{
  "n_layer": 13,
  "d_model": 192,
  "n_head": 6,
  "n_kv_head": 2,
  "head_dim": 32,
  "d_mlp": 448,
  "vocab_size": 1024,
  "activation": "swiglu",
  "norm": "layernorm",
  "norm_place": "pre",
  "norm_eps": 1e-05,
  "positions": "rope",
  "rope_base": 10000.0,
  "rope_fraction": 1.0,
  "qk_norm": true,
  "attn_scale": 0.177,
  "bias": "none",
  "tie_embeddings": false,
  "parallel_block": false,
  "init": "uniform",
  "init_std_qkv": 0.0264,
  "init_std_o": 0.00517,
  "init_std_up": 0.0264,
  "init_std_down": 0.00339,
  "optimizer": "muon_variant",
  "lr": 0.0118,
  "beta1": 0.95,
  "weight_decay": 0.015,
  "lr_head": 0.0143,
  "warmup_steps": 0,
  "schedule": "cos",
  "final_lr_fraction": 0.0,
  "batch_tokens": 32768,
  "seq_len": 512,
  "doc_mask": true,
  "z_loss": 1e-05,
  "train_tokens": 301700000,
  "steps": 9208,
  "dataset": "wikipedia_en"
}
Each number is 500 + 40 x the weight over its row's rms, rounded and kept within 0 to 999. Layers, rows and columns count from 0. Numbers have three digits each. The size before them is the row's rms in percent of the matrix's.

# layer 5 MLP down (transposed), 448x192, rms 0.112, rows 318-411, columns 96-143
106:451383541484440490450539449443485497539550486501438570562449529535480501508576537575529486571497507452478478564485470512558462488576497575524551
101:501462511485516506548558509508498461450491529571496508494470492484474515555534501488535463472487555404560501508440522489460435520561491482463476
096:415499491492526501462479482491527563556533507504522430483456551504553496534484503456495514496503543504527460510463460520517492499520575510564498
098:464567506497497530475492454499505495485404518587512521452423473469530533513538486527530536432493479515369454586518572517450514515542465466534488
096:522564401470531448534455511535471497438515491562489458600448565449478543482493454443521461454507498474440533443473427501547529522458547487439438
097:429460515480480489533544411482541519505485535484450517544508460472495441441435424544493479486550594464563471392481457538479490513567447549544471
099:503474511416518498449467445526548466500516436520553545529481512484505464535548460546495548440557466513427507551530545586510526485527451565544479
095:574427447532511509494466569522434478551451484505552513442597448487467423494468505540488448544483468464478496537492501480481524533522467507513450
096:482396470465479517469467460529527532580563491414418483579529452526504411502508502472490545495516521475503523500507528508482429468542474505470457
093:440481596498433514479474469508458497522534486556504537506493473502482487550511569595497472548494535529561449497511497447481494500512486484533524
105:455458477491471485443470589455510507498485505561466538521497562512514591540488584395452468437551531507507552525526564462481498531569493485452458
097:490546548536529426521470402526545495443441451516416514554522470462560532475495497502550527514511487498539460527456579460574504506540428562530550
101:514532451453478449566513462566579509453510584442518482497521480530472550475481546448551449533510536509508509480421466529485512539485522512446528
102:447522508412469495456434512490503536480479515456442553522523576466544621431550511575591498510576430573515517447505516505445477518495588495505452
098:495492486525456491472549472552439516467524532502528545426495538479512543497559452510568486465559494534426543545492502483516473487390448497514486
104:505557509517498523503446488436560407487491485496482411522537479536491523445474513529472555544470488567526452515491509498479498511537474471477380
103:462470516567547515450514514546492474566467435522597534527447470460533470426462556491553482466521479518488417467438488468495518486555508507428470
106:570446578478515517482511457594459532483545472488564492576499424508510479504456496517433493495496535488613438438503563504498515474494507506482496
100:540453492577553484435495440550494438495482457454532493444509524497430532495509516481507484539517457505478534414529462480487495489492523455485615
090:497510470475520452561531529503523511439434510456547541506556446528564562476525468522470530504514460503514427579461483497423511485507542470535515
105:506508519592525479493435457513529588507534474561523510520487541506486474550560474548485527539464513510504472462531436455451581395514511490553494
100:532508502555465488517467583504472455514536491560461500541463462561536500520506537498508497449464527514482464572550514440409477505462563531450556
095:508516474549537504493576448462495501511541477439462493577516442479524477489511456522515450562467498500542507533542508514562458543500473571491477
093:553484470574472479474526466503457524498482515527511431572473460514495434457560445529523544515514539405419510496556497513522470499533457521517539
103:538474509500551520568508485480430449450543552545467530505567490490526450478420512552557494470522540568525515413479531467518523542474498555531499
096:493514508557520539557489609522517478518468492498507511501555560519483542474484476485477452542508543483510485482539415497427494541509481533536483
119:502498401538422482472425589513469500485487460536463534490503540475467556527549530509566491531493555517446522506459460472613462504503510534443459
103:526525499419516411504528480473513468540497534422479468512476514500504497462522510516401502529489513562525481418527539555520484448526423502515453
096:488529492554547480492492456522485473416536517550508484475471478466413459433532505588506478485551499483545522501430539503466431487471553525495450
105:513482534489517593555458510468493501490532559477507528476569507568466500469415563496626478516463506541461466507439464487540555599500623526510541
095:453436454446457560475547541459498534545461463572573474522466512461483497474532479463522477527548425488517459583500517521528541405548488507532536
098:464563483485425480480435478478546471539490496535451524569489557531501553533475548532483484532495443461527493481546353493462446480585578518476491
103:481562520553462524517519478452411473525463532449493505480577485464520512518622505523523433505550431524434448452497483524466530490519431512514515
094:516482517396503584546525495545419562538427540509453489504561454546509498523502443490553508532467402514625449472513458473504523523512440511521446
105:360511491518483501565560424494520465463473565473466483476449484513429490537471498538481543537469456508481489514496534524546464485480479523505515
098:481487505489563530509482522459538491542459495440535497495471464469492459627466543485489539448529541464557432485522502496613497409529529561492459
101:475533530512589469492519479536526516522468479495546510502555459468499507502561468515467529515517424472457527560555468449499460439533551485501438
102:467535485438485471449475476511510456512476488573584523492528420531505467504483496472469526544589518494477457503477515551466424603569471505405523
092:490456469459446469504551482528494511539517481532539522435527485454538530521500465523594484495462450460415458522434461502503512524547493516497476
097:491543445484605501483513435499451472542471468525556508553430421479514468473485495437504524468478435532481429512504447522537524533554413498465457
091:421457502541483512542440536539393458436510438471452554503541471524489482465568460532522419517506510499492493547473491498442468493493543497549454
112:469488493495464518459545472573497501533479489520529468553476393507447505525530516435468471504419476443575544498495514501439493557559432480520473
100:524510545517522509508511486545492494540432366522548488444453537452580514453469464520499417467497559492523486476474526549563532501552474504462580
098:485445526493507443500512469519516508513525496553501473503527581519524505564503567456499508556547510467494509458546486471594490417453524504466505
097:533481520521499579545547456493486504459528497435584455470564526446481566477458404531510507483508505543470514472563514503512523547473544504447438
096:545407599545506471521411525483537458472515501527529496423548536495528430508495494455503459485486513484500473465463528487438476539425544487481473
100:526492493471463581586532477474545484548540530497496479432490504532469498503471466498421495475487532488519525434534486513465595477474489443485522
098:542505522490577501497532515471554502506564573480559520467494461481438552506517510473581505532458524490536561551516430511495462529503471499453538
097:515550545512526516536545522501546482512485526548562434546470539492414494531403581468413469536471538455496540430405478460502569493465524476497549
097:452466516502435510502487484444547574466502378502438527464565491456450529449555472443527518485569400502460479529532460520533518448466588453495572
111:450488505519485444461553580523475486508446447523487437492474492539518482562513521496515466489483489430238515526519462497501472505494500581463479
098:510537469490435550558462485504471509470466521527469515526470582526454504607494509521590528503454493531546494549448488525458559476446447490505436
107:509486512476461510442508439485536424482476459511513513473493477481484430477538440577476543568537465566544489605434459548505501532532498552466489
098:493526494520583472432473514518578462492570484425451476513533463505515567546486530541508528465416489549452500529514556461441457487449579443420495
100:532484525529505477547470546523450492508453453483489465500522524500519560455526481505555452511484491468428512454432399523446506549483460545507571
093:480478473453588551509402389515475431452485568472537498477527538555459494573485515543455466504487399510573508522498493541458504450526497424513525
092:460478532458481562539550444537583521507489482481475477479469467492519492486446537490530513517488479537564460523547488493497477472523614453476523
102:441554474477539461474493587495509488447622444482518482490570497458598529504530472511549490489471515503404502524496464475388520468468498481527488
097:473482459468507493479442452391437534490529487516493501476518540491487480532487497518588519527468480529565496539535507465497441461491575519577494
136:460526466432522579484462432513485479483467494494539543559468498551459474487489531490521481464540517582484555535412567484547464431568550522425524
101:541475483489540532445440448507528533469505544504466503517502535607524532490469471530494466504491523554443563524526503500571480468467504504559525
093:515470511521454469504498509462495539520490425473492490559538437442466437529507518511509422523455456479441466532491472470497489492513447568600453
104:520598551405473495500538534508536529495458470585479566486472494409544531462471508481445533473540498533440463566533520538489439536452539504484656
105:502474457502525538516477441554519518411473564529512511516458503478526516494474502494536511471534501517555509510433573554471483498531565490528422
094:464475399495471510511451447459454471512522444428423528483471497423500562461493526539521493518454511519563504549511505541487540460474482548448491
106:488463447460476448567511482559555546506512486471503458525592467464449494491487522518533484483498436504515501488449468543447538544535451473568506
098:481521553560451526448461485484497531428431478469548457571555520510445473412558526480506520541534449451484517482522523482480541527549481436489491
096:491565488449562458486542449467516513462555562535499536472505438509461463510493478503491581490478538541563460409536498488519433556538545523464593
100:580530553426481481489534469506471470437453471502498474502456525493486478504533497447412516432561512576529541527428457490500444529473545543537518
100:480451498522447552526596526454466532522569516554499528503511514524485466492469461477500490472494456459486512519436454518481508497545512508489559
100:496484555517521524537521488406516521512580473462543514520444464459470455543537494459426499495515526463563404503439490510486541550469394508452487
119:607500481459474460484496500517511541453501499489539447495505571539502535541460489439423467511488484466470455519507516484511476565532540505541477
103:458510562527484603504533410518485492539486417471501597491491483499513516482568454496496479460511518528487569469426526478569516420556502494510510
090:495485466542465510458586520457521472474478510538432356505509544537490497483553530483601470495433513485458557536466465480541549495509593481541515
100:487484580528518448493468518554530558529528550446564528499496476497462442424474485532490493493522517458518460439521549500508509517465538512504453
099:514507510458532467437607486546557524511557548541482515442533539496491490540528440542524491436464510486505508453509503483475519452487456466493523
099:534527457480490567501477513480498494547472577483416557490394540502476514466473536478539528531464514500481464509502448541474536507516469525575473
093:489508534433445521525459500464486474444466440491476494493481460477487526451470401532519500552496531501465441454555454489461528457487494516498557
101:480490423410568519590514448486506534475474473464436445542470479544500539546486510501477552446565585526495572555552477370531482507454533503508554
101:555454538484546457487480586490411525539462447476460505564473449459485500496472482459507452514419601435526524507523523440548481510516461542547534
097:398509528491495500523484474557474532603552535473454528471472456564489475528470542434492567545504503493587495470513473535474503499546475484464455
096:487567519495518509532492438564571531541531456480494512412538574510587494448426470509485517548596425461506440504534536493518500499469424506579514
096:497455555490456473450513470520546530529485516480430487489423502506507508499492455498443518428567481531542565528500528599515479504547455488512496
092:463530493462486509431485508532538493477496528496505491460428557535524458488528478486501556521666572528522448478477385477559457483506506482504510
102:497587481464502583466519461544532538519499526450461397541455467492492445521499489545532505504567525497496567489500484517557530484491529505528524
094:417502522433446532406506488560438484449466458568454503404521468513510522480478544514487474497534498417525468510532526500581413483555488512496548
090:517489510467476466484604511468447483497462462529460447543428422479489461537477579506504526531459509603482456512515450514568543498448533529553462
104:479469451513461497483446472515531545468458534508541529524471482514427525565585475514490479541464448457565491532487495493467539485515471526519509
104:411487492559467443471431438496449488496505472419486542494500574507507488541414506526496544551435558540350473508571474490512473532488533557550501
095:522503463491500519491505555503490522449539493533476475467444543480480452537488469571414554572510523520514539472510522506512474549521506485427605
107:525460494466569475518490528476512474472501524531532477482433498459471449485550494556525492440540506502414581580513513506530579509484549422524523
092:456521484545516466431508526507546502486495553519556489553492519432554488533547510535535492444529548523476468539571519519538443570375515502446472
107:478567517503479482574483504524526536537503551544549489474463502526486413447460416470398531537474435396479517474517516488498501469499499492523480
100:508452544506526524481498457461447507523518461566513491483487570495564457556513524446504467517487481497572505516581490428450503532428533534452575
# layer 5 MLP gate, 448x192, rms 0.268, rows 319-412, columns 96-143
102:505492501494483495547506480522506437495537479464455506395489460519484419445507506464477478539493440545454484500535492532487522480517518381550542
105:450488434575489572510569537493442543507438491525534491493525530472526511473527487426539496504585439508490533468445455557444489490513523373463447
101:503523466572457470498469465443517511500451555528551487497444463469430552509494514502515517516408524433478520428439516564469426496425486538495479
097:485547471545468444503532501594520553511582459527452567494425514585488486487507444437518445484497494567526501490398536482535484522478515438468512
101:525499540474475500401557548555521474416469519523475484517466523498527529459453525463493477492549509486566465461491474514488489456495554519513507
101:462456556476541465424497506492583485497579497414499469509635554488491521522422453490493517470484493466489478461483552516397497552540495499420461
098:500524485497488536443586474515489515497537502528578562484496442501527499511501506468535499481465453507465498444569510497625534482527508478457536
104:536484536520514512494494515562456452465526489504503488587585586478487457482535455534491472466552583543497539452519457583444606500505464501475537
097:516515494528475416483552487510571509551429490476469510550463464462560492452504488528562513503578544451513471478512523555468533471496444520510518
103:432485493564575451417418469487506498455437433558515494518495493533504392416526560524505522470470533447509491504470462572518434479543588495477503
098:430424431468456621478481537514491502512477446433491492467481557556485504508458501509498439439419460569514514516475534527460501514531511412506499
098:489486512471522552496527507542519524531509562516447518505552485496464488538509420530512501471476556467495509503503571545515437467507547538457535
105:611470522463513469499515550504531561532506545562476459526511478486470587433378470527539491513437465463483530522514485480535530478511497532437462
102:507516493495472600505483524462612492509515392480547490570420488509498484452450490547504516491531473500495488509501455454457476496485467539441500
101:526474537526498480449502493527578508431449481510531476508501511522501492466541464524406497480530506441519467440525498494487503451481554479474527
099:579537403496497569548518524465476526477508538442470503427423537501470496477497486505569491428507480510458475520528508495534508446434568509497555
098:451545446540405413533494541484497544522516429502484554494463428522496559452505519520424507510457469475466572464519475507546505514507487473491546
098:495450464495476496458507478468520444516484446535560562508478507498527517457431467471446576446522555517407552548485544425407490509460503482483515
099:574472487511404533534487506450516559526521486456465542488464475530509494480493517467425462552486483490472527554554492514529407531538406505506488
101:493490566493530503481532424522457553493422494500509607474486474471491447483499464544437479568484482491482531502539560558493422441455539474547578
096:457470494485557518520524498477541510500494513608610423488503546438534502528407501517466490506511551515497462529478452531475573506537531477516523
095:487574556501453516455487508500552520484500488547432521549496528472507521463519476505440507508435563463559423539475526427493522524469468485473537
093:537517497461485504519540556559456503463538565534498576487569486443514481495505455518506495510486452537411521450457481476436464516484470533461542
097:510466449463529486442532445459484488525560525560523518489532506541532521539509492455487481463476531477506529519477444431473566416492448558459492
099:474519456457479501504554504515468496532540479504469536485544481537458438501404505461457550536502421526490425525410507523496561466509521478460425
106:460376511472538486472576505506513546449503455540511508543395470467557510431508496489513508511535463439401385425551502477436488472521483458476481
100:500479526444425532475469546532541443521446545492530491516553468494512481503435554566533480477489497544496509483485504503527530462539509506575470
095:461497502542474466451563553490503468526592510499535502514448459518518520536511498502499542484521453463542522466468473476477497497504549480517480
102:520478466485515443432527514510491493534507521516500499455516504440524481591470507456460425493457476530484466522491499452461457496506515505532548
104:461455525496539511510416471537510493546498465479443507523461535503544500514482500524513473452431482466504573542557521520550536489468477442433487
096:480460450532544490457542515489435533437504504520469556503506553480472449521542519470527515417484530519493516430552477513453558459425562496558432
094:533440518483486447414499488410520515483502527497509500516466509469431471430451511523434430539451510462487481468441484441561434527501481507471491
097:528470537525494500480556516424513490489500540423527553532532444446529484543504498542561565540527486511561510430514548502477542461565494486406490
093:449540524547457546445502523509493501554564529524444509498492501531539590486590493540483513551501503443540512500503554498467548493500507565474551
100:415485509550472535444480489459564548532598455493524448490555501489448553447502503484502487480546541439580517528502512473588565529463491496534432
096:520571392514491512489538488532552574476511405540437515510458454432493461508539506502506454461485558485504510443472564514507514520514504459509489
103:520470506515543505492457532496489565504546488521485525482469504455545477494456500509517421482483467466506468501556451413547533506442545558500440
099:472477496507422475509484531541525495539511474490481416434554534562492515493471507479487524472445555476434528467506494508496492457482480478471450
097:547494572504549474461469451475487485506549532489537553489483541469474463455406491520417493554512529501557557495401456509439561439519452478480517
107:604495521515495464493517496513486484456561484524515499495520476478548535461552534443471529414513456456589533490523486501486517482539492467409578
101:491532526522477519562504483431596524521565510572517544499587400445411452520497447478475493529518469490513465428521429459427526519491466530500544
100:550504454562471481568505528546518469495442519472519541509502523473476529497522477436471486527496445516472567448480478484404516429567496447483522
100:496486513533505551542511517533498476562496501594505480460476492451572574537480488453421446553530511548403476463509502484484444500465565516549442
096:473512473524546531478466486483512507497563471528434462550508434491477516451495572526522509489541521487474447529427506498467472441573475478486498
102:484474520427485539497435453442469506530497481533455535484498507505575461515493489522464531548552486482575564575523503518462455503467450478491583
102:493502472407524534483464441512571475450516474513551469456522488519523489523479488491543499504485490428505479513530541479522448487508458502522505
099:459482538454492471499481478529514530526546515578512482419481428557510490574455469472510542453497481516537513492520449486513526453456514482451467
099:516485530562489514520492476463508481445497511485479450467530520554527498507505532493506408539455576483476430459515496487473478495473476565494397
097:583472538571468534508454515443501576432406507478540487489502485507510510583511453501503547526483519453516516547443495521506581479484478495500514
086:522433464515558382515479547450494526447544440474504452512480511522419495490450481445485548546435457489507574526451502487446473462494493563519498
093:512459508458513477497521517498499488516524414509470546473468457545503487462435494588457456483451513495503513546485503427445562564537478533491543
098:502452507477544509455476427485530508508515498523465453496404512439537494557491481516493464466546519430505509545509479509491474464471500433482483
097:525436468478509513493539516527539542507512501477479507446403514520554475561503557513498542499486549504513551538452478501561540459477507453508535
099:531515537550527466539514505528474512479498514492503446618501534523517548530420485503538502522447519473477481445465465437484508564483464480530525
097:548542487519519489500433534479521546520500484469501490506484475503546556527450470522475506505471497487479494499519493538528505481485504474537546
097:461469455456478527497475468551596527588516503565548572539512500473474471469446487465501595498547554450558468527428439516534505516526520497551469
095:500439456492489502493501526523494484510479502556506538498523464546466519457490515512536520506487524552492485419527485550488487477506547516479532
103:421431445473538472495497471434515522528457427490456499498517486533488552495535502523520522369546576522493374438503554432513523460492487483462505
123:573477465564554540475558514542494538580441517564554473504527502536479509517506499572556544510547453464459462484563503467490535515499549538466539
100:492507473491569468487478550458468471470467521474510503490502504554477509523465509539483577528561500503516463537481511543472545433504506427435534
099:447505457462398443530539581481517498480553489517503479465516438536486526459548457510462488496504468513500520476457440571451469405531482489515442
105:530480459550457487439497486454495472456491523475460487510500521544496518492519512496419580531510490523589474500492514450541552494541461551557500
100:510411519564559484472525424510545471470522511528482498490523562477507513472492550453527483518501492400519525557502478609454459453515505542511390
101:438515544500476502574542523506483476526491546551494463519478463503477502450527580474503540521511560454505500484508556496501502447516534444508478
101:559521432461547533548528480496532500497575477543478505536542547468511566520390471518475474481564487504428531454552524540526524499507497499487523
100:474471551516435567450587493525522549481466500399407507575601546464478440471503516511516500471550449503523512543460486530482441561459441447475446
105:503502536483554411488471454562526524521514524511522489431502489442571497456470531570483534455434480479460440484481486514545505494474521457479516
099:452486476601481480493499492496498520465485546532531512444530557453513517490506397478594529541485482487537397460536482529497523502470495516494543
106:495501516503461469454534501556541483450498529550504483525434570450478530542482473537528507502550524491502426541520531489523498440508576519517506
095:526470499525396431511492554489531568433519450478544560484379510435535416539490490493493573486459494476521566569474463544524465491447470504484543
104:471509427552495477507446485490534518484511470484483456497508441432528525415483495497418430421497525500494470463522574512477487495519469458469494
103:496517501489498434471465476525530532474486465523525537521492480522602496485564464497441505518447480487509519433575542496446535486431507500465444
100:474494511497462480502522499501530523464463570534484470435505512495457515422451586512476496553550495503463503505523489467466500489513509496499554
099:620492466505487509493474507513475464459504482472510469509498505517500460488508447487439471501536551509528548493506461510466508459529509550464456
101:520517514470456511530514493543507533513480547491538456462470542537578553488400475450454523507474460465452579426509546508484566456424464511421497
104:503476482490512547524472504390471510510490492557524533574554500487534541505515501501482598490532501502473463399482554472494461456523491545479535
095:509462541521530484420519512523542575536490529492507499482531533492454465444431530489466571526500557468509446487496450497488457464568470561486547
104:425496485589516488490450481482512488502548422469517523569554540531515477508498504436492477461498455477520548546500561533508480439501506488534537
098:472469473495462573479501479513509474492511550448465527491450549579552465489425551532529437484555454536540459582524478519466488506546404425523466
093:443479543530504514436441368471420515460485448481478421491541505428536545497443559462497488468494528421491518527465498493490428537522534524432509
103:469443519495502406472428447536470457477569437499489511466494534485528484431502544559467503489508435556415440432503491521431504557498463456546528
099:447440514468524521503507488474491507452507532449513469530554522501574542577500549477392563497484456494514518486527465518471516416450469449448516
095:448599510574476459522455548467486539490518531527525515477513629454482441452463511458540504515487492479493448473512449437451528547474536475475482
106:516480515514440508513528504439543549577569488464602493530480488447519524496520547492552564451531501497428538537556502512491445467503496523455539
103:438440541465456463516490493518560491549508484433449613535440553445505527397549515518536491538503469419488477534468536456565512548526533446478468
102:487492481488447450415591525538500438476479498587456535420519481442514472547520532551492546489478521491562469479514488486408530537562501464481476
101:537438492571442502504498515523537457513454474500413514541475480484504533493523427512453542458493452506517516449524479469505479475512516464562504
102:495545530494470481451484533498511581503476523533507498480476558589459553563484539492572510469526481479471488506513541547484483499454472528434516
095:508511516559505519552564477573488438556491579542489512488503518457456464477492396442455531519534483542513518513512542510473527446519416515430588
102:443478441490540519495443453522570514516523545560522473446418448444494528469483507494474464534566532501496529525510558505513511500518477561517517
103:479524464500539506519464486497478526444491527505546479489542506547484503447497531563520533482505540466501484495477565443514409456565450497517457
100:498455468453497411490542537471499510477445516500518437468470479505481573447478476535505512466518412490539479467534500473460523549442500523459429
101:507470468532448569589500538454527447498551417594564532500510557544499480524518523487493510491489521498481517527460488476422479503467474483497511
102:490526488494493426518533472439468492483523486553438485539453517520530498525470498457410521447547462529482494505504500492582463492454503457469517
# layer 5 MLP up, 448x192, rms 0.282, rows 319-412, columns 96-143
099:494469440522536522476489443533500473528546504487499556516531464575537518546479576577453523526462519523471501517498499449475508507505498492558521
096:423488522588498522461528508496438516583475457485429432510518512500493556482506546453498595416571584496550459497471485556455443500501551488566495
096:385441519526503478554491451492437473472510566488502448484489431455492458518468441454483493479485489531529583503483562422449451444533563519499482
094:515505513502497456506545496544543528459474520482505527520463421544565467508476467542530531479522465466502541514501524533495521451456487534575563
101:532425489549470490478503471446547499549492491510445560483500456518449447539528430521495444555484464555490431554527498437533553512511505503468507
098:484463487429530533459418462548560543506416562558479485497426501511551476542505570499478486541535417435539506469506433548551489533507456590469519
098:521490535496550509552505509481596451483504566485477453497553551483561516455511454468496524473468484578494516467509534464513596481466539467480489
102:439555431529485470550561504511523487483531527518496523450495485493469463500482480515492492480500498532536438442531520556552523472421487513521444
100:506555439494502492452465479438477568510471510527532467480512508550436519488519594540553508529542459499497544481509536415505509513488534516533460
112:501572518528449520597461502499566522457458492515476437453544620540478506540566451449527541462493493529520507505584540469499503497561491485473497
097:502543508557467494521480512496456513491560505542480494569552474502527539507524490474435459513459540554502506507521524549522445480503511477498496
096:559499428516435463554449482522482484462511534521503536511498521439469549485521497474493526515499422555492478432553542472482461499426495493553466
105:453438525545517515533475511521473462490428546580528540483535509456532488482573429468508455542512542450549502538523525504501512545469449526473477
095:490523448532485522502479521503438550483470539500529514500478462491518570529528524493458568492475501500461516537582455485537535525543493474536548
098:503475434541482535543498531503490473410543522526506477431492458611475518489544509535498511492516519482476498481492549530596463454396555537537487
102:518435496525472473479576457429481456514478529478485513458519476523492519471486485519501455448428458480512495546456497530522486491417529491467507
100:584492457528454524528531485428539480481493527532566562521458473443427454498472558500532525521456537443511537531445422499489512486523450562504394
101:527520472499488511479439492564492486452519477495539490484441474513467528393517534611522525545526504555461501466513509537481460492521554487506474
098:547550493490520485537493553534471550473538611507520530532485494435444453526514457476468533432389524474506501504489528425490546499550546492490494
099:475521509590523496480474437507421535555530500467512552506564535512465513486524500453505471547475463520599448574477488518441475421461494456582515
098:477539495564521522470526508527536520510473417520459520444529463538501512434491506523507512510455528491500479465520541455515508496500467528505492
099:502530487529487553491440501466601452544497542465589554619446507547515492540503474523534509544470493538581576567461546490442487513433547518497502
095:477514508545522531471471454536447483519490461546486500581537541522495455474510545562595498469557514603481474456484476470451491518471546433481517
099:483519559486495510457504544497461537526519517527549508461458477499482476529471575491540469526520494512510507487480504424529555519485549572496513
100:471531506443479424516509575492513381613529520500541527527510498512515524497539491544559492486569543534528566458493478584525493506521541532553541
105:491454491454438517491493514457464453414527525479461574491471517492509562513486445501461466434477442418462456437506532530457503534558529507501518
098:481540474495525499489471525451531523555472490514460470491499525460547450492507502530521447497469554489514441532544545509627385452448539473465460
094:506459438469492556511504474530557467560542506439501525431487487563510470525455536492494524577528551517464492526546482409454407574493553552555508
103:465440523466509500459440417489496457485538455535494471602514463501447552503551453500511448509508424455465486469445536428494554501542427462535568
104:523587496534513474499494466543481503471512509514502510488464528502485498508499528455450522504477468518529455529491485409528451480490496507500533
093:509444506488499514558569519519531461536415479537528512528485511406517417586550563502485513443453551563436531412463503482498550546514514447517470
092:509478474532446462545547434510573538512513597496483533428495606426535538524458433394445473538452501494469485450588519514523517512463517481494518
092:516517544526547465444471467492489469502520497509538438503545495449570512524450483495487505522509473470448480579520507466484466494555508509474511
105:519473483473538556535415440477505404455468477466489529414483453445458553509519504525536571472416543461556496495467543491464479475529459542461512
098:499577543489458447471489550535535488416467471466492447510432448498492508483500546534531525516514507561489538461500536584426451472482532488409556
100:455501470523533485439537514457442462421507484562494456493526463478499485532548498465506464611479483499485500477456410442512469548484529427475545
100:494462504493559501534475489486498507503496446465427486496535555520486473522467486416533531450482589457510468569578473479504533513544453483482489
099:578537435549533528460466529519457520521445586507455537516485522505492413477436444494408536475466479554437502426503489480451452523515554468477505
094:540513461529515463548549482574583479513483524554510474477506437546524497535496504493465497435487507604552547510519547532485508454525494383509490
103:437538546525527495559434521494548542531394539484485469534518533528518462552465551498557513513449529448552553475491557467510534489462522601496543
104:453475428506529441459503477452459483557481494482513487507537478485500448445547501560470501514583444514549456554514476397505526519524522471532472
101:571489481577517486552444484508552480515519536517529511419535506472546380414498494565465500517459437542522469460529498533445508479490513493474501
095:535520452523521388463569506537536415477470513433459403481473432517484494476464610467519582445536523525520511531534442530502519536483513481505499
099:498416533516566548466512507436522502510560486464405524443525502461479557550517437474395488454534555479579473474486521542451540528485475433470568
100:530497532498493469465574478477457490505467514480493482580525488418560489497402563541545533565431430453503473533544501508540503416486552488514492
108:542532436435495425529547522528512449487470462523613433475501506501529426529545563424505484482479531467452555580473576491512444473482469554495540
101:489514507522501475518526531496502517547488518442535535502511531518537505545503550518466528496508468517536512528441534551503481469504489456562511
100:522404484514466518488454481491504529491438374421516523510497484437535519492494457489561452506540530499509458518459523522548484484506496503593435
097:524489480476508458491569508525567466520537582517555449553478493494478478459531442560499398525467465492500433469456519597448450490510563548515479
088:420487507481517516568512484511512535486427538501458532489493499492543538507596467471484452525498484457473455526485523487521474515493477532532491
100:450538546489533481497484468514496503549454528515575489541503562570484616471423494426484478462580434474508476481463540526440501441462509477534499
101:524419521514453506524414568469536516461456536544479529477491531506480435506441528462510535528396548518549507522421532492473487448514458517477490
102:440501505529600519532461573564523465533515492516526489498531443550493453575467486416528476414529516469499501575404505549444461500544456552409523
097:531488500507518462507517553497544449492497499462522432583526589476519465559518492510516519539477484488551558506521436481389519462465509507453515
104:467456423475554511504517507479559512465553520421524573479455445465454474466496553443550523467552467518433479572544494552532459520534455524582538
096:493523619513483508487537524482477520494470476542384508504427502543498495446475493558548552445434538507466517552493511589437481495447474606480475
102:523511505468484504490498496560474585451507509487519505517511468487523425527514492439470524586522554542555577577474452528518483430469507539483585
099:475622498433471485533595536463497524497458472507484482462543461482449502479528548484533436529520509482490506446479502494451504442532482446561583
148:471485559471450419512444520559514509491518494465449484495473484535473453476514504525527510484493541514557548540465500543506475449463479469496487
099:545432476516503476513488445459499545521516496412520479438502435568483506506481598512517478520496566484491455446514557536462463546436496493431472
089:467523489510533539562511406592532554520456440493494557467572585560482551503521466517525535448543441505563408505464512535485597458540570486481504
106:576456464510475554529454483493566484482502455485481487513536553494461562540588459466553499493541482523536498469516545479429545465506485514572498
098:481548488565451521501503470437455565518517490582568490486512502501527591419490426495490542588547485536375601529500449530503442455481534507486509
099:489527449393474520548431553538458511565499553476558548487462482465515508527499477455474504533505572491495542525543520476471511512512528550474475
103:488543516495523470508500540447521545535494490481503435493496480563483445543519499494558486511547555605542437544496435475477528471497545498522557
098:469503487428521578539517395508476481558517475572527523528457523585482501513479535450551519486531564526459503573453474492437448464523449577535546
106:517533507535447455556487494566500454488539506577468413544534476504523511580512459486482450530488458516542524485483500500413550488405424567509494
099:591418499503532524551478567402423509475512488459528536535524527472528514434469487437465484462499544476526531547474540469488418480479444524501515
106:515555459486474443432550482482477504483438447518484520451554492554450519466566586521431525515468554501498530479422453549528550492495527531494487
098:509509542495412520506555498579592502537487532540557461430492533491473526476486519535540439463469483476600573496510449456523444513481559479509459
103:463526564476555505503513508495404495470518483468534572492518459487434481547457419450504474459525454483592504517430429518485510544525440526465522
099:538421460484603530468516503492526490528520502504470530514512468568432491562455495531501492540501523533446491543498453547425567419502525487472505
098:506466543475502535494562512428478475483581486494508482528525460422396467498505528499424422467519498478532485536384526465486470507520467480508510
105:480504532455394569538491537478507493496522525458514472534473517463467514554514490446485524485490533451485467462538532467484559523521510488467449
101:475531520470421501531454477581456460508492572493522497534511523565527534456462490458516516519527522436517545469417532485505567511498531554560473
105:486478537489472540551507523511484493541480494475528511505497500525497418529529517423486504506501508531463486523504544470478442536422464589590528
097:521477417537483440515475468559456531514557416505541507422524511508514476494527506483524515524520458508451557533552444524419458523581579428532513
102:491526490500419461522512499521546462441507471444444524513517461478566509501472486581490495525432497536518483518460502485501521524443515606455510
092:458510501542537455517514398502442582456491525473575521438496501528443574529510448546524479460538481511437486419518469487542511493430524456494471
089:515410468471491494498530469479524508493509456450446460507449448503461504470479482429507530476542480536489515490474564445439435517501508493522576
104:495522521540471500555432489524518407488495516487502515516514549522531411444506531505448563534501516499450504450447529481540485509470500507481560
096:521470544459515515551454561538472511471438552516494501533595414530526465506456526502443520517450435533509526553546510539428434494454526415560506
096:474476514487518513439536478534488482473506496476421508491512496515456498544491490453567489469518526547511481576453470489466427467534456580494490
100:559572546474450505532498465460455488449407522450455492518553483552604484427504498531432520489455505491488534455561552463464542517443498531483490
103:517520506541490436578509520468452478445503559517455511471407541416496479524485442526446462506551513432568571530552554511502453509555554532465439
104:435493451385513547464445493499554528391463521490492491532498587538472473481514480466560478464522469477469477554491513511507513509452513409436507
099:531434481434430518509454550492544500554535449630520567490536471390456541542543485510565488548485485523529460524444492468439465504481514457500572
103:505465469530433474517550529590435504496469483439529498481490462488432520445537520536464493477497493470508467458489501466520504488508499482551470
091:428542473509537458490515462508514505482505479461486528498517465563506514556464544486515435481495527496453515458478484570548477491457533488484496
101:640510536516522504478524510484522509501421507488478526508567488470544485451507410516500486494422500540503479524479499582457451511541535521517396
100:586554459496547505506476542498493520511520488469526530466481474575537575533533567500520542516554481504533502478509431518539495501488507455485473
103:482544498487560497511478503557563456556496441560455525549516507476428471549480525429501482491473506494532502397464491464408457496561531464532550
106:501473492482428578510523455503520440483512591505542482531484536394472466578417478490523438497551424448557472479537541509476528547451522416474568
096:602555549539547578424512586464475532469427485478500483484533482501474546528486498503537538414506514454419561525535468455458515558441523495426441